python train.py --n_head=3 --d_mlp=512 --vocab_size=32768 --tie_embeddings=false --beta1=0.93 --batch_tokens=[65536, 131072]
Each number is 128 + 32 x the weight over its row's rms, rounded and kept within 0 to 255. Layers, rows and columns count from 0. Numbers have three digits each. The size before them is the row's rms in percent of the matrix's.

# up: layer 7 MLP up, 512x192, rms 0.114, rows 91-112, columns 0-95
# down: layer 7 MLP down (transposed), 512x192, rms 0.036, rows 91-111, columns 0-95
# gate: layer 7 MLP gate, 512x192, rms 0.11, rows 92-112, columns 0-95
up91 106:087167099190144100112099109098147066145132176109100108122113153074178107142088156034091135161136114153132100129131162054181079108129101146155113129156141141117157090106106088139117195163089124108167160148160162156134113127181103142107106083107073119153137169138178195147108161138134132108
down91 104:130114132175104103079152122105163133221167184154142117166090101122112072136138153059121129128126124104191129057174116127119120107147120124155140073180116142170165138163108089131178130168129109113148041136110117139092143126135135121147115101127094104147113145200130143186064139122162145087
gate92 070:107194074185164179130219079173141125060121094087056122135120099114170143126139071168162110090083162144154140155070148067157156113164169068112135133103142136112113099058114096146170134106130116141159159157167132085129082136143123103089115097107142097175129116102116114155110194112109146150
up92 091:115136157139163087158081139137129156144124143134127147131196143110073055143072088148154179107133069086129116154126110138125151145143141059178124114131128168161084160078105075141180075175114160177102096105069149118152113143099089199131120116098136151110109107138118164084140064174162125167
down92 092:148023156152112106156141142124157133115114146209097118114156113187137112121117116153108136128169081120149137116139128159074082145134073185184139148092115139123107170162131161088116208180154131112108091175091103160139127103094114103143162158148100137088093080108101115143108086152099106110
gate93 070:097096135124157149168107120129179129036137150125151112158166123130170113130117072127112167102205149097072124068155140170208166086142108079170113135142101125089112088047125146119099120106105101149149136087143189106105146078086136130106146162133137072119095123122161122086108148112098109135
up93 079:155120112095135098146137179129163139110135123072141185156189097100137149153182072103171116105177191140109139124183173187063129125067149089101105173134119136130070106117104107122085147148115124124155144097148137123113155097165121116090181161153057117070124132133132149077060150109148059133
down93 076:138153113116160172096123131140092110170120170150098124113084197136106107101153196171145146120091081103124119132088140108138140109159107170106187087149123134139130154117133074197140134083128089176162064103152122141152148158140071122152034058162174092178158102134085105199126110174132163166
gate94 090:137130122154120108139156102095140088101121098131169140138141137068156041088090154090170124138097106102137101084088130160121113088092133210113048118108137174153077138155193152122163114095130138167100139167125150147088168087148171078135137132138122224124112112119125115216118121112120125098
up94 087:117163143156144126108125137125094071132138165119119147137113126191117160139137163088166098145124077127125043143184081119084054153152082128168144104141142109102134125160114099132107114124065126143159161074094146148097118112110119111123135115120079126104156134127104130160086095129143178068
down94 097:180075092098077121140143121120144104133154088158147090126144109086140088123185126144163116106180215085191169072124134123131100089046210173138087137112108166122170123122088128156183108133101125120140196106053086074129134128134166107130114142073120149129135138124094072151156126129130127104
gate95 097:105131109158056111137121116100143143165144132072105095141108127143128086103189130184123132114116139099082164105116129141055103089125137133121102085134106061201199139116134173166179128130105118163151147078093147089135114149143158133095120124078158160167068149109051179133164108074165134177
up95 097:183091156106096166150076108113169170091144135042144170133160136099145087154168068104149109142095149091093157120173163111172181182172102059126150102139124151129125220112116137138143132139099147183118145096129113196107116119129113076151070140078105138127120060108111169108121094131065134160
down95 100:129199114127123120101113127054078116152137146104166116132144162092149150141137126165152108150100152115109108108087100171139097138136173111119154110144123099185139163084122106149127123197089154198138138139162111140142141113107136183134082075076159163148111091100065148095166182102211189159
gate96 097:099130118112130099127111149109135117107091171182166150153186136071156183147097070112110137182150093141133150170119111155122111160088113105129183077092096113129113075148081114142165107137122124138183087152127104139139174093143153200138099081154120201157128178091123116098156053100102149103
up96 099:111129095101177108106122107141169104118108133115162148142086136126091095136094128102099233119113135163125124184126107101120100103168194146183121086123121116122110169102152103164132080164124162164103108120131116148103177095141109124122135163164106147193097124187141132114205158126115112124
down96 103:110129143152076095116135131117059117117099179090093104174151125174093102109113110166177168107169128079100088079156163088147068118123144131111129109133113129187142184109180169130176150079092125189136136116164131160122074149096092123143087132157077111127126102087176127130108166047117122171
gate97 103:179054138104122110126103134183094147149078122108075078131097115088113072092136144096110140136138160097118139113082181169160152148085153143179152158087153169131089164124073073141124113190063120152094155155091135104102159131152089099154141163097183168112143111137135141124081152042154146181
up97 104:164083154114173086123118118068127113166135112132041139117165141065095171116163122125134196173118106110104101146152169121162101146166128111145150177150160138127127188105123097102176143115181143199130099191141156132201164152103086151096137148117128150130144155123045116157144122104113149115
down97 100:154143210124154167155184160156129079110107091125141153151100135162093166101152157092120124127071165145125130127120085099172100142146115133120143138132177125166112145187107063092126177070139154115098148139105181139168060187126120110155141125119087141101119087108158079186110099142117101128
gate98 089:128162161163124142182132112061065193063091115135052138114168173117152101119155142183122116160168103126169104133120155163157100229049094155095132080109151173143142126135133128191071108115153138127109136135144169129097069115155095114164103157118138084123175126187105133182133101145141112137
up98 101:127132087209116119107102109138125061148131156135115140108183170135103149152083131128070138105146091165146129048130160128122098100187109132176119147177146178183123146160162101083097103137077117114148138107174115114115167054125082164128117137144085196108090141090175126069099143165140090158
down98 104:173163110101178102104136121059124097135131149144165088169156143133109067152142107145123127140145102077138131045111153146107148108122131102160126132153174154093080185087087146126146091128158097143104123159131120152140130084116196103080118110122113164112098129115195116111148131134101127101
gate99 104:130091092144170135088194142076133088130189127120079157145135104127143141151169130145127065119148147137162122051185114147159144185101098153088134122097147102093136106157151145131107186140129128145107124154181115107164053200171160120152092106084140107151112160138137160103150142120138100144
up99 100:163093088123164063130122140104110135130176089132131095119118104121034089108125116138145103103073159100118146156126152123154125160132094171108102156131181093100175103106072108112172168160097166129093154144145056151158123143134150186198135106145116160088139112117148189128107084184193108101
down99 100:091092107138157182137094117053110128143123107080092107125173132184159194106142165097163102131113170112129117103155084113151162141105113109146083172097152096177160089155148157157132153138147120074149159119111124078177122137163157157107110136084176187141133166106117137075122152095159126134
gate100 103:101163096168112095128167149146166133144169155130089101131166098184138114142110127149179106109077113126175159137104146073164083203064110142116112096134144091159111136133159134134140134123128106106109101101154117126157104104153105108116102137132223147136140152137117132128133104095165088125
up100 104:172152081163096125118121126091170085143174076130045153104148177124138095110129101135136107079151053186121131080179122155121192106140099153103087099131132146141159087186179096198160158123084128151166134126179062171122119078147181090118105118099110126117146167119163162122051130144168091071
down100 104:087081115147106085138121108104155150130088140101083104090173195093126125065090085129054145128164135143123101138136079096161118164160113117063159142094027117174175117125159158153160143156090116130096129158129109154129065115177166102155158117123169162121165115114156106127069071143122106115
gate101 102:102226130127122107100122129115102094161093130150104132107110086151099131136128187130088128184184167190060157134083159113118104189155143182113069188133194128113197081217157174116116131115146095135175143124052128131126089151133170154201125106089109088146087147126137165090099086117135154144
up101 096:145166144105188197135102158133129111108106110152156104104135119219144125151168102117177097137158125171105141158081143108081098151142142138114093173132097086058182116176106154171179087075160115123184147113114071134166090159133161143147155141081068151096106115143177169093102109106102112144
down101 099:175085076165091129129090084118128073129111116124140118088119157131140176178135108112088147134102164133106099119127084152087114133171141129141094162098144055168059076137103141102107098093097171156101106120092100135125106146079076125135141183164186120092141128099107117101154108159056067134
gate102 076:137086140086140199130108131135115163147163111141124150079086188122171135175149112171118158134131150171143108125125087110076088159083145194048095214111139157112090117144116107151098038127104147198108089127136111153132119119105141181132144163144177110116192143146138097123087126109165113063
up102 090:125131095097176164129169109187135162124145086122083129095146111149173082165171133166153163141138129122095130148080096126174144142100134084135080109088101162125169102108130133081078091096070117130191175139123110127152094182196171089140109115130089146135117151087141148132103131081117132083
down102 093:158154117123098132161113092167124142159104123134142151137111153115106126120157157092092127143093121076192172131124086088090097117073111151091137089102158089089115112206106112131151138170112143150135118169139135104109197109122124097121114117118115147136251161168131121156156099166181091125
gate103 090:140115126199175112167109107097099159085122139090096118146152137148173101119135097092123168148154152122126215145102143107158146090122112204224129111053105116143107197159112158120081137072083054072131119104135115131093120083130080117114083142122116144090073078147097146080082154155090171119
up103 090:074121106107138108111145126077139165097160102094130121130187102113108108128098132122099151183136137145125162179040115123132135101168054059152126147105084116170142168125145128103070102162102106072157143105154130188151106091097101145120141118182081145106103060140147174097154137183138168158
down103 093:165118148149170095074146144123089080126092169114168110172125156057099187098126171114149124103132168065133097149130135112071093110171129136149103138139113120180123153105077143170173154091149129147127131183105111142100128108121131165075101124143173101155105128142155111107124133102148134169
gate104 107:130112073148101193133075122075155138155058145070084104078134158132189091119101125137135133066156165141102110111146173091197151091094098170136185072129140166119194099123074090190163105137082112158129087134104089105139049148152130172159157080153148099143104147161154170129196131122122149142
up104 103:081148143089093152108066104153165110097083153091136084137150110123136130124144177075090108119120131093140101105119184107148152139058164164138067111115123135139125095113098080145189127157132140050132108199111146100118105106119139101118086108092104118135179179188122146142144137163190185144
down104 099:119106158185195062140137123108070126183077065131177150109123137135174110132186151134194108089076134119097150138119133146120130121138102107148120163143124118163108162154154111106106137125157144118113105068073180118176161119140121117145200158132108182153141105089126082125147155118098139146
gate105 078:049149144066109171109139101097167164100163102113155086137128139156114118216153116108100126173141160174137114095175127153117128113102158088105075134155207141066091115136091141093167125079137094153168063133152074129070135153101109129103135097121119128153145135156171140163098174163125142162
up105 086:155162100134139134087118100175057108140127150133119119135106152107082126081119155125158171163093111194091040190103156123144181131106112168204125122177077118095147112154133096098087116153111134110157132111105076094160158088132119125140090142141184162185092136104145110090115137176184130122
down105 091:152145149113124098111134112121160134117144170166114131149149094100132049205099108093157120170180057149079082105105146150165136105152107082140116127129093145154163129132109121125151117106104123083090135205126134146109076153070059147130160143148124140089100056139132123114054128123096169145
gate106 082:140185062141123062144106110111107080130129136145142146113093115124109168166109088139139090115144107117070127126155113102125127139203134101114194160139118118144119125092084133188128158133161149117100127108148153135165118123081143133139117176118090089165152144115146059124151121090204097111
up106 096:178170154109170116131142129125081129168138162111134142077149154151161108110137086069129090173110137093129125170157108099093129112095155121097125170138137125167060093175083083155085114086153130142124123147062103160111181039103070145122086144136150121142111100177168120109185084136149091125
down106 115:195163144150128147082172172170103095117109120099142138140123149068181106128090130134084168123113139132145120095093154119164177151114061140148153136143113135107104192175144114140124186138114142047115099178108132155167095097171116122161129116129145165112128138155101141142113116227069121131
gate107 075:144113069161194102159097149117112107124122176124171056171113116133144210159123141162144118097126171088138083189112097077120143085164151094126125162073170111153092110143103148112150112168128152199113131116172098130160046119198122149123147108113109088173104106130069147150088145164125067165
up107 083:122150101136115114150155129110092177102153129165159132109097103089113159140146100105140117142146086108095136130124196180087147113087160135123199145101206113148100149124176146157128109109148101101183125138174069096117149104134108167107194105120141201164143107053126100109142218118157055146
down107 084:148120148153110168170198085124072149119116087137093110122085142140167174101124154130142098121050129170161148128105161133121147132130141125094167157093136140140158144187165071139095148136088133185143153102111138142123135094126113125166124095116134153158119140101102109186081096177109065084
gate108 106:207197108084148136100157153122113131163181139124107093113147115124185075130120129180138131123122104130161105115088151152133161154118160122114181144074114121056168099167155082078115152140100081151104139188146137101157122131126151135110144183189068112108086040198120125071140160138121202146
up108 109:059163124107148195130177117101134131170147143133190116067080115110134142110101145155133154105098151153131067168175096156119135186157141145154111090102095132154137154123192062108158183086111115114195089134086157091113130081146123129152110171128083216128139128155184073126174130098132115096
down108 100:133103135128164171148084091140094110141093151105104150120118132130106181112092104098101144148127082107121099160162117120129115118135113157091130158125121057117157135190129148148161152155127166146147123147116160107182088147101085113148151114116191104190105117139148058111107136139154131158
gate109 109:129099154109158149094170104129145081153119172188137158157110144140104113151090052170160108130128117159127119124144133126143159158205159123055113151113089092125151130196088114151167105181131190110097116146169093123144129061114064148128144115088114095081034141104187130072111139108155157080
up109 101:150168123168112100184139080126172119105093177128120108107070154102120107119122104135114141135113091116133160150154117123096134097124148095057118114095116076148147139129146178119134171148150107124179076147129104124122106135187138200111000110151194142096161101079144142156144148155097143160
down109 104:139166093113118138190113078080149078106114118059163132147117106122137126145137112100060153141108109144132146119074155086083116117106132178156123091098101103133115100091205074166151185086073061139195145100090144136132145158140156124132105121131143197193178146126119105143173091132076130107
gate110 104:151123120067133094102116058153053174108108125137174152132129162117105171179083193087143094134104140143228132135129168166179141143115161157120186187181126156173098150099123080168146068097152129133153108133172144109090107119098120109189121154108169141126071132117085095128160157122151131082
up110 103:114178135151140145131137133093136098111139109086101086117095133165183130102092030124135091173107165098104149164170089144091157113131175078101159091088155162152143062200035207150143185123167114147095176158128185116116097147152138175136120129150080122131107106091138150125087120186173090121
down110 096:093185126098173145129083123143148136132169147113114121133077125165114126108073097098095128191114153105129146103148150163151132161071129119081064100126116144087155080068118124133103155112175093084148156112131150143180099113121082147110128147197131145153110126089153085108139091138171159154
gate111 076:170150143118091189164083065152119157169150089108086134115142157123170162193133159143115146123105083142087103084163161129142129186163070107082142124116145133141103092138143123157081163104070093144152067133091115140147098145139158152139109082154167131161137124182178111125079163119121153137
up111 085:113115138140171117164071097124063023201090095132118125106132123122127167122135130179139142117109145174146106142124134184081092133105095138120157139109111154149117111123089163150124074122095139105125133191113129088122096133126146142120124142113097153124148179106087164123193157187152113145
down111 082:152127148083151148156136128153130111131153130143160112139106145081110121164124123141097086118122134135097146135103080157115137147132140109137069121130088161135108107099077151131151161085129112106101129060136079138112116106075131093134112141171117116125147148151149141048173159160056171132
gate112 107:108082118105151117090145069123157156154118156145120142100088097151160151092143138123153104086129219142187176145126113109112144158069148115130116064081124096063065058121119096128170113110128123149134108113033145163097100135064111130152143151189152137120147099142104094169172179173097182183
up112 099:125103149139153114131051201149146148150088131160161099141127107140102139102195113095090119121140142116133088152149114095112108141205090150155100153188085143121123117170255126148146136159150144126115073171129078171152108147160157109102069129131083139113076094127088117130136149079109074113